Weights of a small transformer language model: 4 heads of 32 (2 for keys and values).
Each number is 500 + 25 x the weight over its row's rms, rounded and kept within 0 to 999. Layers, rows and columns count from 0. Numbers have three digits each. The size before them is the row's rms in percent of the matrix's.

# layer 7 attention query, 128x128, rms 0.245, rows 72-95,103-127, columns 0-63
085:465489472523456469488499504473503482526486518516465530537469494495484510468504473458529484522524470466512534512515511472470521503508519485535479491449469485485505545499530522503530523530510507
092:502472501492495525525505507504475496479485499518510572481500512527459444466473541516512458517497534507508530493490499493474497491503547462488465520540471510505528513548460519490534509499512472
098:493502521505470457506508506514504520515475484469487490458461513549493457457501486526462525504502465489466492492479481487531489478460519488549504460518467506487489457502494464557499562466550491
093:489464465530516531513472500506470518464502471518518479497499464477472542509490516506460479458498495505535538536482489534533509502492483470472500540538469528498512501526509511479520541477539506
101:484493535496494488499490477458494511461484462541475501503453482488530472485472515475533473460496475502505542517476552508495490523511515443481527508555536523483502557548471479510528439461490518
100:479517504476486497469494449499517458516512529549509503482475514482471533477505497485490521492513509522494540525467480487520505514491498482485540505492477493484511514496470468538501476506489494
095:507524494513471472500528460502501505478547411466481486475472467492515535463496514476500510485454514480508547509478528508469524516509485519486449486502497504463487472502510516506506522472505474
102:504450488498542477504491493512488561466516502480542505510521471516480465558510486445449524542496498520521545502492532493519528492471489474538451531517524516498514490483517503508521521462507481
079:508499525495444508500557437446513473485487497512521486529504546519521517512517492514517496535501540471506487496516485493484501474483514538553522487543498498499465502476518542456520505502503493
072:472509517519471499498497456459513480550499506481508530481492468497509514558515522458494522478493492497491483475527518500519455506490490500478487476495509524512499467477537487491515492503430494
095:573479487551535482522492509475484488540501484478513519461508474495474485493501474514455519505503467522487466476529523508520494500491491518511522512471502571505486501476509492452460463511441467
098:544467450504509551485489492523519541463512491486497482467518507515488442459512479532454507528520530514541519463495497502508463504497502475513530510486491571496537504522495473490485514485505502
089:483503561481511504515452486480495478535478542440479471484481496489496492520468520507485499499494488536470477499532531485538475500532483511448547564473471520540472514522471508492509456488477523
084:532495517501551491506466518548482491529469521509513517491491511503502484512457491438491472485513456513501503532537491534502509501506478491447547484504513511444532462472480504436525462460495439
096:488537543504491457535494503535527497469488509509493450516477490505515478477512486503472484525525511492486489492448497476495546493546477470438501483520511464508511480541524528489504519533501508
089:495511496503543511501480541470502524502502509484513529505513531461533523518519433483493526535479489477530539511514463499486475513505439540486504481495517472511486509483498525535494497523482499
085:528489503480487521467497475514498484488521478493544484526501489473545483495511491525482456491494531477468490482499514485500497525490462507542502532501490520509476524551509459558493517516462537
095:493451495492529529507488506510485491547495548517511450513478496484515503500501459492473457526520464510501478493499481513503512497496466513496523437455516542541480488480467513446510496528494533
094:526454499469504522500510469476498542552464510475486507495491516490526507462504477534473497489457554539529491506478484483515503506497474529490496528509529520522524491506464512471483471489493551
098:491478501487491477486515513487507465510489449444556518479493551473485464468508493487539526507496533472511494475455473515495494494519479527548505524509485504468473462493485481516492514508475487
096:486499517527495499484497505492502552473491535485530493544455480487506482495510511487425508545530477533456480500506456537501466496553501457460461530496541480526529492510513479524511536518483480
093:492509481529490496546483464500507506446465501495578523499451459482468491519491508477493495483524520475511531521510495510509477511485474472488490521533563514483536489490467492422509486484507490
097:555528514501529507539533517498439562517485505427532500517491485518501499520488420534525496514502474501520453495535519477550468487474462531497471522518509512488498532488535487511505493496480553
099:524512510494512471508559502491475449499510476465553476502469489554492486476507490554524514504527454478524503534525540522495512464503502516508507472507467483509458491498487534485516510507470457
101:542482485489460442517490530455527530477519532501513435500475489501516481464484525465472537508496476481501493476526502500505516516530470527440483501496426498480496488506500517542555546526487471
093:496452477533518518456490486465508475567539473461513467501506524486491472491534508502454483501468458474496502472492490513527533505487501522477468490487521529436484491506485491482487456512520528
101:517513531478508460518490487487516508483470470516501530477458511466470454475507484521513487518541527474486492530516501530507451460506481511517491534551509514431502463531486466528487486508501501
106:485498519470528503538476498477483484501540547499501504552502514505499498524490465476511476466477481491502512535514486506523544486520472505475502499483515432489504513507483502460512534518530500
104:491510543492488538500450472463521475549479502480510552518498508507496474493484512508479491508519510526459511500501469496479457494489488483532498508490551527505514443542468468477485464472507527
106:500527516493457469511500538482495504471507536522512505462511487500524462522499500490499509525544487469504482453516475498505511498453503488446492490521472519525482496512472481441493543499493477
106:517518500496499526501513522512491496512492502559480480512529519490511495481501527466493474501523509484485534480519484503487555465498488525492528497478450531526528508466529477507534496500520492
108:484530499479475471449519477510507454515495474521524470473498510473457435439484503467464513465523497484484447510509505528518486516526485511524523487513486503467492499508513471484488513516439487
105:478483466498540495493529460494486495507498473457514499485513510460524528472488512480508528534489520478482524460466454461479539477456482513520513474513499499507504537506482505538525462473520529
094:503443490511515538505493494510492521479488505518493427483529476525520513519493490487471520528507491499518479502523522481515524518483530539463473496486474487510496518527537500511542499526465465
098:482431457497511520470490532503506528495513485515459490505506501525511455517511538475508502502476482478527489492518519483521501486521532529501448493486439494502504513489514490561545513530479508
087:503480493504527550467483511480459474494496507510488467528542510482445510522499523491508478516533530490522517497491505537507504490504465502524521457452492543483529506508515477470515515511529485
097:487482492513509492523489461473505580524488510507493502514490520532477524503463490499499493503481506504515500541512486519511489452470504435468525491511528482482552469514493516461504562493520494
099:448450467472473560476469464493482494510524504501481463498495513483524462592487552465497523507483469490446538496554514503522489500507516530496528451473509499497507494492529503510499468510514501
110:477495480471482528497491504466498495479544507541478527495511520491500505517465493468494513486469449482528550530533562518445491514485522534443523506458462532471555536510461470439481498468512470
102:527532476510491506514516495519532485476491521478489520488458514515507479492518501498427506506495504471498478459468476477488498507516497485554486466538510454488503487555491508458458492463466493
126:488504485560486447503469551527523482506507476481499487546501469506483486459522477542469484479507494466544518461455480511510567482511475487514453555512493496541491508486517485482512523495520468
096:487488506519533466487526446532487473498516503532504478494543494480533489467534474500458481509512543480481514513483491514520483438498487477460542508550537481516527525464530506502498541529515495
129:489447503502488493490515477489465493479528501516524448499503488442517492463536514478494483532490483448547512497491529499510522476520459506472465479500491545478519504478507467498488513496523484
101:484494501483506491497473475491536477531471508540441517523506516515525494523513435499503488496474520480510462445506493506508477486494490521507475466487525508477509501463517527551463529533467549
119:463509506525507448509486512456521500491522454510492520516501524467496502487545477467506515471504530531465500458448468508465550515498502527544476536481520485480480504502499495530542491490490549
107:491505500508455548476537508494456507487520496478496499514507483515497502520540493449462491509510506532517464487504505520505501523507497524481463508409501513468464527480541494516490533516533514
114:479497517521495482508476553565504495502451521476457474488506462509487531499500449473517503527487526487518523487452507507469515511518504484526484495460503517516486480489517514535506537534503522
120:462518530537506495485478544550506516522505509504507516452512468518481493446527510460505477535510509492490520488511505491463497513501524465556512523495491528523489492558522491506520502463507509
104:525446471509506497459512491530506528467513488494498481497507530455521473519490504472466528510465499509447500488489531482531525541473511454523461496482497446501481483462480493475566489528516490
# layer 7 attention key, 64x128, rms 0.247, rows 39-63, columns 0-63
106:475467527524493482440500495507501488485537515510472537509499517492497467509508478476456517485485501472510515474512488533512499490471488547518484546492492491471474465495463471440472501460515502
108:502470528459479442490522446495506484511468495501517525534496513479543507493488465527491549493493526452502534523517477484506496536483475450470502518528479509508494467538487542466528523460496526
102:511480451488479496491494462508448494486500506509534511532474480584508516498477480475506470483520470502484505513466509491464484493518537509467506475463513536507466483468502525477524475510467525
107:496524511504499519529525501498480514549520498488491483483528517526482514509459540551496501553473480477522473476527516512498507494451479483497482514470489506487552501494511482534499544534491525
100:481534492490501487499538517521483525524499513497507475499455499534487524490489540542489493496519499529511521549466523488499491446504527482478515484510514490521473530492519464471471465493509493
101:501500472464491502515516463498525494509473478502493459513454495486533491471500484528518547497517484496485519519518495522477446503490435547517474502476533524508478501502526498510470459443497503
106:455456499489522508509485494484513475488507506492518493473505498502461459540499532518522544508473513526521531486486505491493531515549486494535502509563470520440475498479477479578506512526521503
116:512520511494515522489507500475449503512536508503462527506517530505481482487525517510470506500493509533496509521498458473460518532500539511472515511551492464485487476459472489519543444483527509
104:533519489448475474518507575534499472503490457496534553533484496483477518516486516482493498549455494493510522528554536488488478475527479533503489490451504521489472503483494490448531469514490514
068:524499529523472522507495548477499494485474511453511479540498515458492469493482496473510498489464487527480499490524549486519522539463507502553517490512497532461526512499518503520496456543513472
072:493481485538521507538475535548506519488498499464546491518479461487488549468471475474512510509486504550513500486505544485485501512487522521545450538543510509483504502538468458540487509506458474
081:497502528510472474498543463463488471459485491515504517535506510509507506463519504450480502478499446532497481515484498533524507529485523506501533481524467426511484486472484516444471501497516472
087:434482489502530533503512538477487509484478509487511557503470496544484538459527521523527466495496494477527515526502532499492538465505517488505482489532517520494488524480521484554530487534489527
103:498540504492516521537510514508499540530502525513483505516480485503535522498493525487520469541486510526540513517472527488488501513480518539499476479477532534496528485524510504551526490489496485
103:489511502498502538516492542502483543504470513466501493472526498502540486522532501478515494492500510483513513508468542471500496481455505489474500477549529514475441479511531532567468500512487500
098:474510521500533528466503519496471476527524521508518501494488466486468491518521485490479505484492512497477493479501441538503521486473512488507526500499479506514479472545498510440487528472476512
099:529467502531506513492519535465529489472516452490529519482520475475574494540464483499512520464503485520525504460506495535513481529459488503532512483489458519507475490508476469551461487478485500
095:504495462544486518528516528474504522485480524496541473519471485502510486482529512486473477505455490481490469469532500472456476442462486514542479510491474527490468491551498494479500433505476475
121:503484459465471510460474499465534496520537496516503474476520526478503477496499503506521556526492479507544448530496473523493510507497548510521552513455454466482509518473490469478514459481488549
102:502506526533473516475494538517493502497463485510514468503530468532499460506498485496521473509538487505474491482519494505479494530539531469521467478481482476513458492530492525509509494534477492
112:491523535540481481499547461484561476550511496465499525464475500561452497531523493517495501495468456519479476493495497465503470492538511486482499501484485488509488503515452509458492501468476475
104:523508485514486536546532485560508507488489485456506515474520480503530512524495461465510532516485470485478502449522526505514520480452500504442519464482456518494526468470490474483505470519471465
099:521531529517532496524509505484490463520520432491495500540501467532478508520535517489513490485506435517511478461504522527495544531523483501489505526489463522498498491506538519475473436487493452
107:510528470520503487524511509521502489497517556478511500532462499463485503530495458508519531501514480483538456460510483483488490505532508517499517498475504499430486521517493514499454481486471511
101:517501476504539500514505505519511523486516502465469535458535538481509534491511530507552526518497506498512509497480455494493492476507498550485488496551504468532483502534481481547444496461481516
# layer 7 attention value, 64x128, rms 0.251, rows 32-63, columns 0-63
108:511479521493471455508498488488538536456526546486541494512551499509487491507475457511488424504527494495529474488458495461545493514542493442504465472495513526512516488562481514523517482495496509
103:499486492490491569467491474472462574517537490488491484504477521511505528523508493546462495506508484508509473499483493473536492479493514544511455466506525486460470507503468495450444499457478534
100:483487509495503509523522463485490481498542550458512504516497495453495501470517498516507518481504540493499486464475477519459507448520505492510533527551530512534467480542499490517510467522450544
096:449498469516503496475478496463499472508475501468511503479498494492487481527520510475513481544475561526482563453539520532479497497475498487472509524475448501465456472515489545506480445510472507
103:482471520516482538427498518489497497490500487505485506483477477488450477507473513516494494503521473510508538492479514467523481487488515532496481483484522533500501545478492517488442509554506550
095:499476497534502489493508516465535532508492513476533495489464528548511486494506543506513473499502485472556497514510487522496495477470444510461485525498475561461523511496502477505485515530479462
105:506500517534524523513518515479482510519490546556510530491500493449475515531523538485519462521462449507514496483459471554520482522512543500488524482512518470531490500471486526471469518498455487
106:510526541474465498456472527501513506512448548470521519518509506478479496470510464531518512539512503489504492509495498510509491441526482498527487512492501524517460497490500534500536463503487501
107:525493530556476494531501523442487472505516515495518578483482504512486508475467530467493546483494534519506491490508467513482461503494521511494497523498536484467538522513518498508484469490495447
104:470501480489533503477523536503539511514480489480502498477537494496553456509521472472491493500490526521500502514481428527489498511526510495479509520526479474420514493486504513518464496447484499
112:521534514492579475511525490513490515545485532515525511488510471525496457531451482478483465507503479465492490503489495483463478492508465493534544462442487525445467526512459523512511534530523492
101:481491506483478481505495509484510539520491467516497453549469550544479487551536513497505508446508498498531536496491467530494518468499523509492548509520521512527489525475506478523486497495529509
110:467485479492456537533528506501514507516530513509427510506537469481498497488502487522531417513476537517510485530492466509492501522519489512478534487502523519524507509553515481503491499481515489
105:497482469469468523497544539529501512450534487504478506490505507493472482462500520473512510505495533534534510533542524457483551522484486520513580524531502513496518499521479472525487501440504527
104:465470504470518477479511469518514492473504489516560505491521529516495477484492461549493482479508496519518513498473515508483492506484465508520507471479503508485488499454492504503492505510542515
091:509507448538476499522504518453475507502505497513514523494486565482549558500492472495507492531488475483532554480546502535522500503507501475503473515470524460495510528506550484465510464491471503
112:501517497475535508495507465507486486524514497539508467507551463493500514466516452531524478493548474472519527532500489515521497497495483439450508501469505517540519505526509558511462487478491537
095:516520467523560518497539522478501474485527519487514494468489517533459507528531478515490514521466505481526513481506579493532501476501540539482516495536480495504514527537494486478471483470509457
087:502511477505490544473499497519502543531497507506496524515494480466523521492539505447518468508445486471552457462465525505525481514436501543502489506516523503476500483491488474502512482514493482
110:514536510515548478549492490523506511490535491501525519474462513521492448473516509491505487509528540493558539507479475451539496492481505497511491471494491522506546491498517524494473537497519486
105:438508509481525503489474484507470491487498509511515498534496475505504490493488514538514464498546512501508480510528520492516492495507471486474508541473467489438542503503504466511545546448516483
109:515460467518505549502495459523514481470526510432506497512504540512514477490487469501495496485532472499488544493527520481457501511490485520494451463528510489460472500509476511505516460495485512
103:546523490532452503459489483489465509511494523468454485498535483490478505455493484471530474514480499492532514513475510510493492482518516471472529564477519482525522495514517502538523538470480555
106:480532464462472511535514510514442511519533473474518517496529481488500528502522512459474525506495544482533477528505451499512512483482485501477492491518479486468489506480523510492505528470529507
108:491490491521503518487492508510503519520522487495489493495530533520522498465521465500538503548522506509537471519477487531476465536512499523554479456501505511525500490484517536518468492534469529
092:528434499472491481486485506515518458542496469509538467521518500471523498484492535494519527466455533512476491493478479475483505469473495484481491497459502506477475511497562498503466487495459495
101:505526520481475511482501497501534533496506528488499499503506473474483491540495476520480527510501540520491471439512488531434526489446473526515536514475527501448471502476486496514479494489482512
094:440469459513512504490453527510551481512500507516496523528484527502554509532562498492463527552505528530496487482460481501470518536506469501503478501518491449530508515492499543497451490506492487
094:525509549484488546462503506511528507465491500530513470516524466503482495462519493500485492541487465487520450501531499477487507471535504515493503513474486521485508479478506528470500500527493456
090:490520480476487477461496459533582486486520538515525512505433536487483475498525557477516508486490523505452484508544461521513472471520511535486479465512493517516511498532488514452462528512494521
115:485517494484485483453488497478505470518510498490495437483502523503522542538488506464511491497503520507463483512512525537479472515474510447494469516491512442517479521542511511482527505519466465
109:494497481534514489520521484473519488493460524468457478508566503544486516480496494486510493533493528498538480506490458483514507460506545517485471462519476456536531518534495457519519542526480527
# layer 7 attention output (transposed), 128x128, rms 0.253, rows 64-127, columns 0-63
117:494501480463498517510509479525478502486474483521542464469516476489493515456532517498460491485485495452452532473485477503463489457462506514455476503466537473512463504463492492404535529497508478
117:530510517509498495527507503486526482502482525518539491515526517491476473484510537485550503483479479514472468432532530526465504506498465509539528502476529513528513461509470469546490493520513494
094:508474480533498490454514489493467520499548486490495520479516484503516466517489476482495457502436526460510504479489522470497495510459497500467485461512469454498501487531469498453466509524550554
110:506474498517509518556551478499474506476562502483518449527517492515517501484518481543454527523489490462516440481493498449494516503470501484486457486519539501511514509511506466507502502487523529
108:474546523520512487514487468486525503525496450523467545483506570525534484512515489461496499509493539490523468453513512529487502489460478523476520524538467481494482479530476471501471490483464472
098:511491492473529500550474500475511486522523503524504552473523505509480436509523494528426486526473464502503513468508528511498485531502547495517495472459501471562527510545504496536499454484511526
099:497483507486459460458515496518507535531533530462468516468521509513449552533488480544544528472535509515509521453492529460503482557490516492493509535506480504466524565507484502505477492486539479
121:465528518513501523495499475495470482489485518519489505548512490570519510522468519464448453496475515524459513533484511542461522534510503500513509480451489511463496480542508489517520557518527530
107:463478543493487511508488492484505513519505468494443475499558477507539475520486526517509490462502528511497494495505508514515507516549505498469488497511507470489484453513500467566516532515487542
106:500507516462500530542477514537500511526497486508489516547511528499458552506508491515495555472515501514468512493470525488534516521465473527564459533496496477535476508543496525520528477553533523
110:489505499500466527522457492483471503452525499507524496501509501523487505515535501489450504539515462530503497503482525507502571475467511532480476503533518495531512510480530462458501521508479506
102:532533479523530535518485533517514490510471503497526535473460520507524499468475486505471490530508457530524476514502530483500487512466474462474482499523479511503476459512443549541511470492500529
104:538517497488491472499469496520508529471466515538518509531502524520489485511526492508496563459547541502523514481498516464520452514485486508504495556491505525511476536461514552524504507499500510
112:535509513502536499578530524503506503477482500531487492513540526473502513501482497458516503540490499433554470482517484497535528492463511503549478480531479487526511519518519532524494480499537502
097:515489504501511456537474505466492519509471509475497498489498467491539497514518490529450514539488518489460504515506494508516484453550486493467482508485522522500523502521514535473501525513457461
096:502478526483552547467473472518569513483442510488511534503508461486500474497494535482553527466501520505513532512477503515476498531479502498511476448525544516472473509501475507479479489518455499
114:495503509461531519505513514520492486544548486460520540478537503526514512498500511476554498495539481485497509484512504511486496517490466534454499513508539486510484458510482463445513509488551508
108:511443486475508482506516483513549494510509469472494487457490482548536481478475510512533530435455513477490478483500474481499521490495515451529464515531497515497469470510516522498492495486506537
110:540517456492492475506494500479489521461544516524498496487507510480491452481481550500479509476538506487491509502524454478470536452521558460459565492493476497542528519520458488508514500513474503
102:460522477523481555535485532489493534515507475508468483523470501489535509482458458558513495457513498501467520493508501498488525471541494506481496538542450546487482479516481476472484459499501533
103:512444501449504440535511542472505513516469498500489494479494488527504487544532460532527475516461457487498477509490499482468489529492497509508493496500532502499533562460512512497485509542473526
103:487528511481531471447507486500466484498500522523462496525457502433510523472521512494482487505523524515503491498522495474503554470487458518513477514458519563495486528486475479483500510527498494
118:478465486535502449533482485492546497523509476571484498533515475479516499487502482481490518485505538519493506519473453501492510552520494455495447522520508495467519535521507505506518541523495519
099:506502516504526531516475498474476476500487509523490464468485451479516506516508518565535483485525483524509543489524485500494514472490477541483517465442441522505528491457440485502519479503479515
109:482502525476536492508508485505518533485515484500562498499517468499483495528476510484514517480494498506499536513500512515484524502519497495471513519488506500496507484446492466493466494513523501
099:494554512489443523519509498470507484497497502543504454487490504505473504504494520538565527488491515494514525548526522469518495484534499513481463482508494487509502506476470484554466512534537519
103:510473509540514510445527537488540466530502501553499571476518494509496521500511505504532452444480452496504511522490504490529476514467520512553497533498502510502508525501466518474517532487518523
102:502578511525509471554514467472441533545459470481497499479435464481472479492493532504519504484486491494495527484508498453530474450526494527528493518532532517478509494523509506486520482503484507
098:482523521453497453483493469554530508487473500510557506502508515500487491568487535487445504485516528458483477475485495487464488439519467493503485477492554507533476489506523514488510460455480482
098:497494501559529492532493503488480436481540531495501527469520498489476516488518498478423514499513561486497494480476488513477516521514468493489498533476547491501500513506537502431505542478491478
110:521502515526514502483481512518505457489532466494479504537451486501497474478539519519471531487473477515417483463490494471503553513516525470519497492501484483508530500514505511548486491508507552
119:478526538465478464535470505491544500463511489525514530468492498518501490502501465483505484510539485497505516519440496492478476533507498461516458530512545492469531515513512495475480508499530482
105:495507506495454497470493495474528520472524516489461512537475487516470498558488499490537487509548475551454487472497513468488503500547515479538521496505490493527529525492506502555524497541536507
108:471496498490522538487531493484501542507507484473460480475525517490491531513490527525529513501496529503542470557473449481545514497499514510474512488519506488486496551467512501458466490509506501
112:503532489501476492530471510527482463521511490507530516483503485470513489495515539539449534495544504509480430501492461487470509489520499511502509472492526478506507522464522451468540497531486437
104:544483511474519469513499517494554483491432486515473580451472492455488488529499468519507464524485527476479518501507476521482466488528468543524513504509492519518503506483483574500493480497459466
115:510469467450494514499544529526494534438451527466521494539501457495493510519489499554540516493551493503503510504506541478545492517491489472512523477507466514472478528489501524518457478483499528
099:528508493546503531429492523503498494501508520510471500519490505526468514515501477416498482457467516507503490572538529508519537511476500474509527524510464500484482522479485534526503490492527463
112:493472494460495519494501514500546475443491488467535478487466515467498508505510546435486479559488478493508504528514528531536506447508518542501542435474513502542468477452494488522487483508467493
100:520518483553523499457476521511527498490513511486514491474464505408451501453547526537441526509499504492478506509519484487506475468483501492491503508483500493514493496528455519481501510519451426
105:534494462508496450482523478507538462482475522547573520448467533470474497493537494481558522512500455477481519492506470497507489508507523504525516508516486479489540517490480527515492503504526473
116:479530494517526488471512459497481456458492499521539459489470521514537473510481484475480492528457525506487482511510490523435489466514505451483527492520513519502527461489534505446455509452472472
121:446473518507517524472552477543552528507496497528507506478442513478522492452466520468493487505480540463503496492507493496502446535540480468478492485506523530466494487488492525550452497498514478
110:470475490517445483435485475471524484525538492529468490491493456533526520506478547514523524484474516504513511484491477527502476501571538517527526529479480508502525500498502489497496518525507492
118:454490507455506525543509499526450451508527538461457502469495483505495518510497504528456461538484488547520513540497483538480536477507506473480517477495479492491552483503483446488538504511516496
106:478526499487513527495477498506490555497542494451490485460494491536489505473506527510529482474560481584449526500485461468503498520518519463451461485517508519515493489530473478514482475466488512
111:482449493499479488442526485508459475495535471544502511525478517507465502514489464477512500486491497533536492496486502503510485543479488528500482476537439513476472479468483484460529466501478493
113:490513504508497481561512524530449492568518499491488504522499527507502518515537452534473494551469471476515474526526497502479534444530507526526471520479492520523495512443541498526493523498493520
101:485484525492496537517497499483476466497499500547489481519473475497517479517480495499478497494495498499504501516544492547528531447509464490512497499475498534496487528526522477535514515506528517
101:513563500494459510525484508521494543505466488533497508508462504484489501502518497507562491523536482536537492506515514510526482476474493526460548467498496487496509484467460469498494498489501435
091:494535507513516550469499508513534478532477507459488477499462520500507513505533524522519487511449511486524515502510530529534506474488482554516450435461480473459476485487521485461438479504547459
107:523538519460502487529555529507481501491556527517504469520517442510495473486472513468491497520490515500485488528507449496501498494493500457515522486455498502494489483505524522591519523494539526
114:498498484512504577454506488536518507497556530479521473517525540531496460471496505532512520482521533484488497468517531488507482504517459469452498491501528515499489502530517507546502493517519481
114:501459467494503544490498526486489514513506514460522508479557526530460503529501507539567449496484477496531502502493534518485475521463496520490475497520491474499496486496496490480496479476512481
097:533529538455494507530531539474501467501525498425503500470497490508461522521493490481477533523484509481506498507497476515531492493512502514541518511472492482534527483552538462496477494467510499
118:516524495498501487530541489500507506507526472487530518487537510501497523481506481439515526538464517470488493556500514470512481510512483461490499541501512498516491491512508486484493504478525465
108:502486491515516505498504490462454450507473493523464486473521537511491555462508527471473454523508497515480459475528457526521490489500475506500517471549466533490492480533526509500519518488498483
108:499479437484527477463490506498477518502552513490508503514517466458510522454483511507457478491492460500481463440514517519494546492482465489509460535492495509493496500520496500458509471479452467
108:509497494521488522519491507511477530467486516486510482464474483468516482483486490472517517492519472517455494470529501540481474538536481518474500437497507482450463511508495480436489461505462444
113:501475493476486475452475494517531493451503538500477533521566548530545503530532494490461489521500498530516486554497488542511497552518542464494465451531458483526503509481522531497472505491477475
099:507528488563504523503509506489506497456533473506461506506485484538494456439533478499482512530504506504486535516518506531521524537497518482465499535470513470499490534519485452478495539514504448
101:510501469490506479422515479488495509491522509520526499516522513472515498482516507504484493523479508522460508502536496472503505475504518484478505483515483488505527526508478468533484496538491487
116:484464500495472488520541530466498523531489510551510480497543516512514512476461515494478478491542508461536462489550487529488463506456502526476522492496568489498448519454517467493482541485500493
099:527528463501551494518532520541457475525491503510539489502521506468495498485544491484511496504502534518482483539523458485532518548488540473498530510488485469570488538473483507466539509512491537
# layer 7 MLP gate, 320x128, rms 0.264, rows 0-14, columns 0-63
116:508496490528488493477510571539512515454465536507527502555520533483517460565507489512512466493538517474482477526484521553495517508504493463560512484467479504500492480512531518539513505479499453
094:496526499447483529453443506517534482522492514500502524477497500575462507508514501519487498481518500537466459542509508504467507525431508539498472526546512491502497511455522521490544511479481491
088:498500509561494481479533453475509519484537451466506501471484478536536496522470525504525535496463515475522543510505497515473499539530456528534503488496498524523502456554532518449485517484503496
088:534509515477535489513502504509529462493499536542472518508501525519517517533462507508443521500539470496492500453482481512501497535513530550510517486462507481489489478517518490539543470500531473
101:473497488488469508500525479473535507546477531551488509490530481514506475536505482532471503497498464501492526477508451524489533466490498490450483510518508524497508524510468519522525465518544520
109:456527509466465513511496479502490492532479489512502501515434500501497455514530461453490511455512501492516485556462492473542509474493512509456509514537537535514524490509527506522476526481526542
115:500520534521485509494499482489475475488530505505536471474522494500449536524490501488494482508476466521470515518546553492457534524471521518487499479541487487469509507473506516520511485463486496
110:489476475484511517522489496528516491510490505471498479427449506472473533505482501556430499502488550459482449504464510519494500512509479550470490478479477463468478502492508511529506503482563549
104:456482541522484515496509536489482450475484499529500482486502467503481526554513514495528532537470513491472512519456529481519483492539530495565520509521493522502472532512431491522551482461522518
100:496521524512459513518500444506501465515508455500493536508509482521485515475535470513570516456506452532481498547474519470479499494479493450463493486500546450505504522456501492459493510494473538
108:491498523494455503555510478473432479448554502490509527549510461516478534438536514455545493516487477480529532543499519462478528526506470483460490513488512501505515481517490500486546475515532511
094:496499557519503484512560489508535488501522519501466495515495459512521481520558496571504485482489494470479488505535528477516524544485497513500472522497513505503492540481481572516464555553457475
099:509426499510516467484449481499460484531552520500508520498534473473476503522501452525507529531512468514521513515527506501499508494497545524511486471511485500488513499469515438517539550517503551
096:490497504485513479492496487483488513477484500507506497453485493489475471490521480484480506489510512490530489558521472472494490460469511490507520501528455467506490511453503502546463503450463538
101:521469530527505484493533449499562499492504503491467485469487488497503444536505505506520495485502512450514466543558532429482508514504475501488503487469488483542495488517502482499502528500501508
# layer 7 MLP up, 320x128, rms 0.255, rows 0-14, columns 0-63
122:499490501527527520531477516531474496517469471506518497472468466505498486536549471485517527521497537523507494504476537532520489541462490487463533510471486496532477540492488504494475491484542520
089:463470506542498492483548485457481486529489502524535527486467513469500531476482500460511455490479521488520474478448478506472510503519516497488467501502462503505533495477485507531464532531524479
104:534503524493548506526550475532501522513521531479489495515531533519534554517467483438471536511532526488495519505541515446488514496513513482473527482475508486550483519499513463487513486483444516
108:538540534512470540504503493503531440497523483454495529504520487502486486516497534542546470474505481473485484526490499499506504495518486488505497468505500511480494487462493485478517527541500479
105:462499484500556531474533474460479517486509483494516476533558505508503511504493477522540477486491508530471496447523489557496468490417483511465516510501526499458459484473485514510502472507497498
098:469530514516479487496486476506455482510508503508522543478519505471480472485524504516521530470488509475518496499519462517493489523519458512455475483510499478511486510454500430514529554487513477
097:550488476473462492480485517478487471521485493492512508479517514499498484512520524541524503512449513476497436478456493450479477524492515471473515465527522524461506523550479498501471489463492535
105:501464484480494483481517540469539485534519530503523437515474524503498496506504451528496509470511498440498469473482500517500478525504482573494524449495509496508523500505523485519496571481485485
099:504445517492495474549528529529521525477503555461503517527540469460430490489474508522516502511510507505557488525492489505504505523487521498494488487534456530495487485481493487518484512530467472
105:502513481492487532476461474450482493507514457481487474541491497524510515503457506515530507528473513468505481466478490492510473454494463468502490505461455541502474482480503491537517496523483475
107:499539472432486501513517475526507496472500478502536552490476452513470546445500505524481467481483485511522549476509516500462482511529464480451506553485511490539526445506483472537524493512506502
093:521511501503512480558493462499521483504469498491471501542480493514499537493500503499524497507497495467458504527563503467515495521442506479470500494477517483538489511449489455483525589474504475
103:565488457544489532500517503466497519528478498521505460497482454519510482461515532502522506528451507473524512498541547500509498523469441488491542501450499483444497466521446475502491492495493458
095:508493517549522479551520496500527522484571496464480494495478481469491483519521508471490521515527480473510540448509533501552514482475491518469526517494506496542465490515479561470478551519466482
099:485490511506511446524508491527479509465478536525492467478445480464526521499464490496462489495498503514462501465512487465477508484463489534494511496486491545475509492483551512453526501486484468
# layer 7 MLP down (transposed), 320x128, rms 0.273, rows 0-13, columns 0-63
112:506482468482495510434518510510492528496531498524506529462502514496476468500517466476504515516527500476493462490479492517504463517536488473529545491499441473440497486521516521524545506521518537
095:500558426501461502468497450491462497536511500497495490534491494506529549474483512505441517490505460523507488572491509538514465523519502507493488508566454500521480490507513485494525451530482497
106:532462480570450478489527494475525485482511466487520533498468481480490495489512531515474514510447475457518494467478557554511530508486504520520478506477494505460498462512503519472507487533464450
075:529488516476530495497529501503498467510488497497447495509480481495474522567491483451588533490490496499458494527528480521521522562508524512474499495476530473507477535459473481530490472464480484
105:495525517479510500533496489489499467485498479492465520496489503513466507474510496486552528527450487454457499454504533513502490475471510481514501507459532520507514508482496493471525495529492526
101:548502496524510473502541466545515472487543503481443504516523522475563494497528500484547507504526519483539500538504472489490506509505533472475500519496445553506471489522500507475496518515501482
106:499489453506529503469514486508537534510468503513484502463525556517479510498492538503514504492485518501517479461492525460487475472466486534493515523554476483518499513488505467504507526489485533
107:528484484534442478514470503483500482491492499515518466539443467467497534500487501499521513512570449505487494510493506531524466470508514479532487458524457516507506497454471546487538465474531470
105:495458502471536495500518494493486489439542499542500463496495488505432512514472503488485473528580498537461526523512515481499473478445528493528462529518523518517459484486459477517515532492505465
079:523475494497481498552478488501487490488530500498464530488511496495502473505533497491463465481499523487519504486490476499490515494495460473484464509499424511495473495514526508435491486498517532
100:502462535508532516446495513483489534500496498493540498465489520476512512493553519521490506572478475520478515524490540539510520504505511509481501515492596507499535509475498501495535477491493480
092:518514500495512497490461532489467470462534527487527520489485520464485482502462471478484448521499511536506475487471528505473503484522506494479508492502550511547457529521444483473501428466479493
100:548528494508489504516486481434480472461495521507473501483541459547509494467471483476490477461459506463493517495528509501488509496519508480533507484504441524517478458520466489543480467524484478
105:482471517553457530547505503484475474534540521486508485507464526488487475493499523490528524487548507495547508559528479533494507482484463452504487498467472488532519479518507478560476491535500524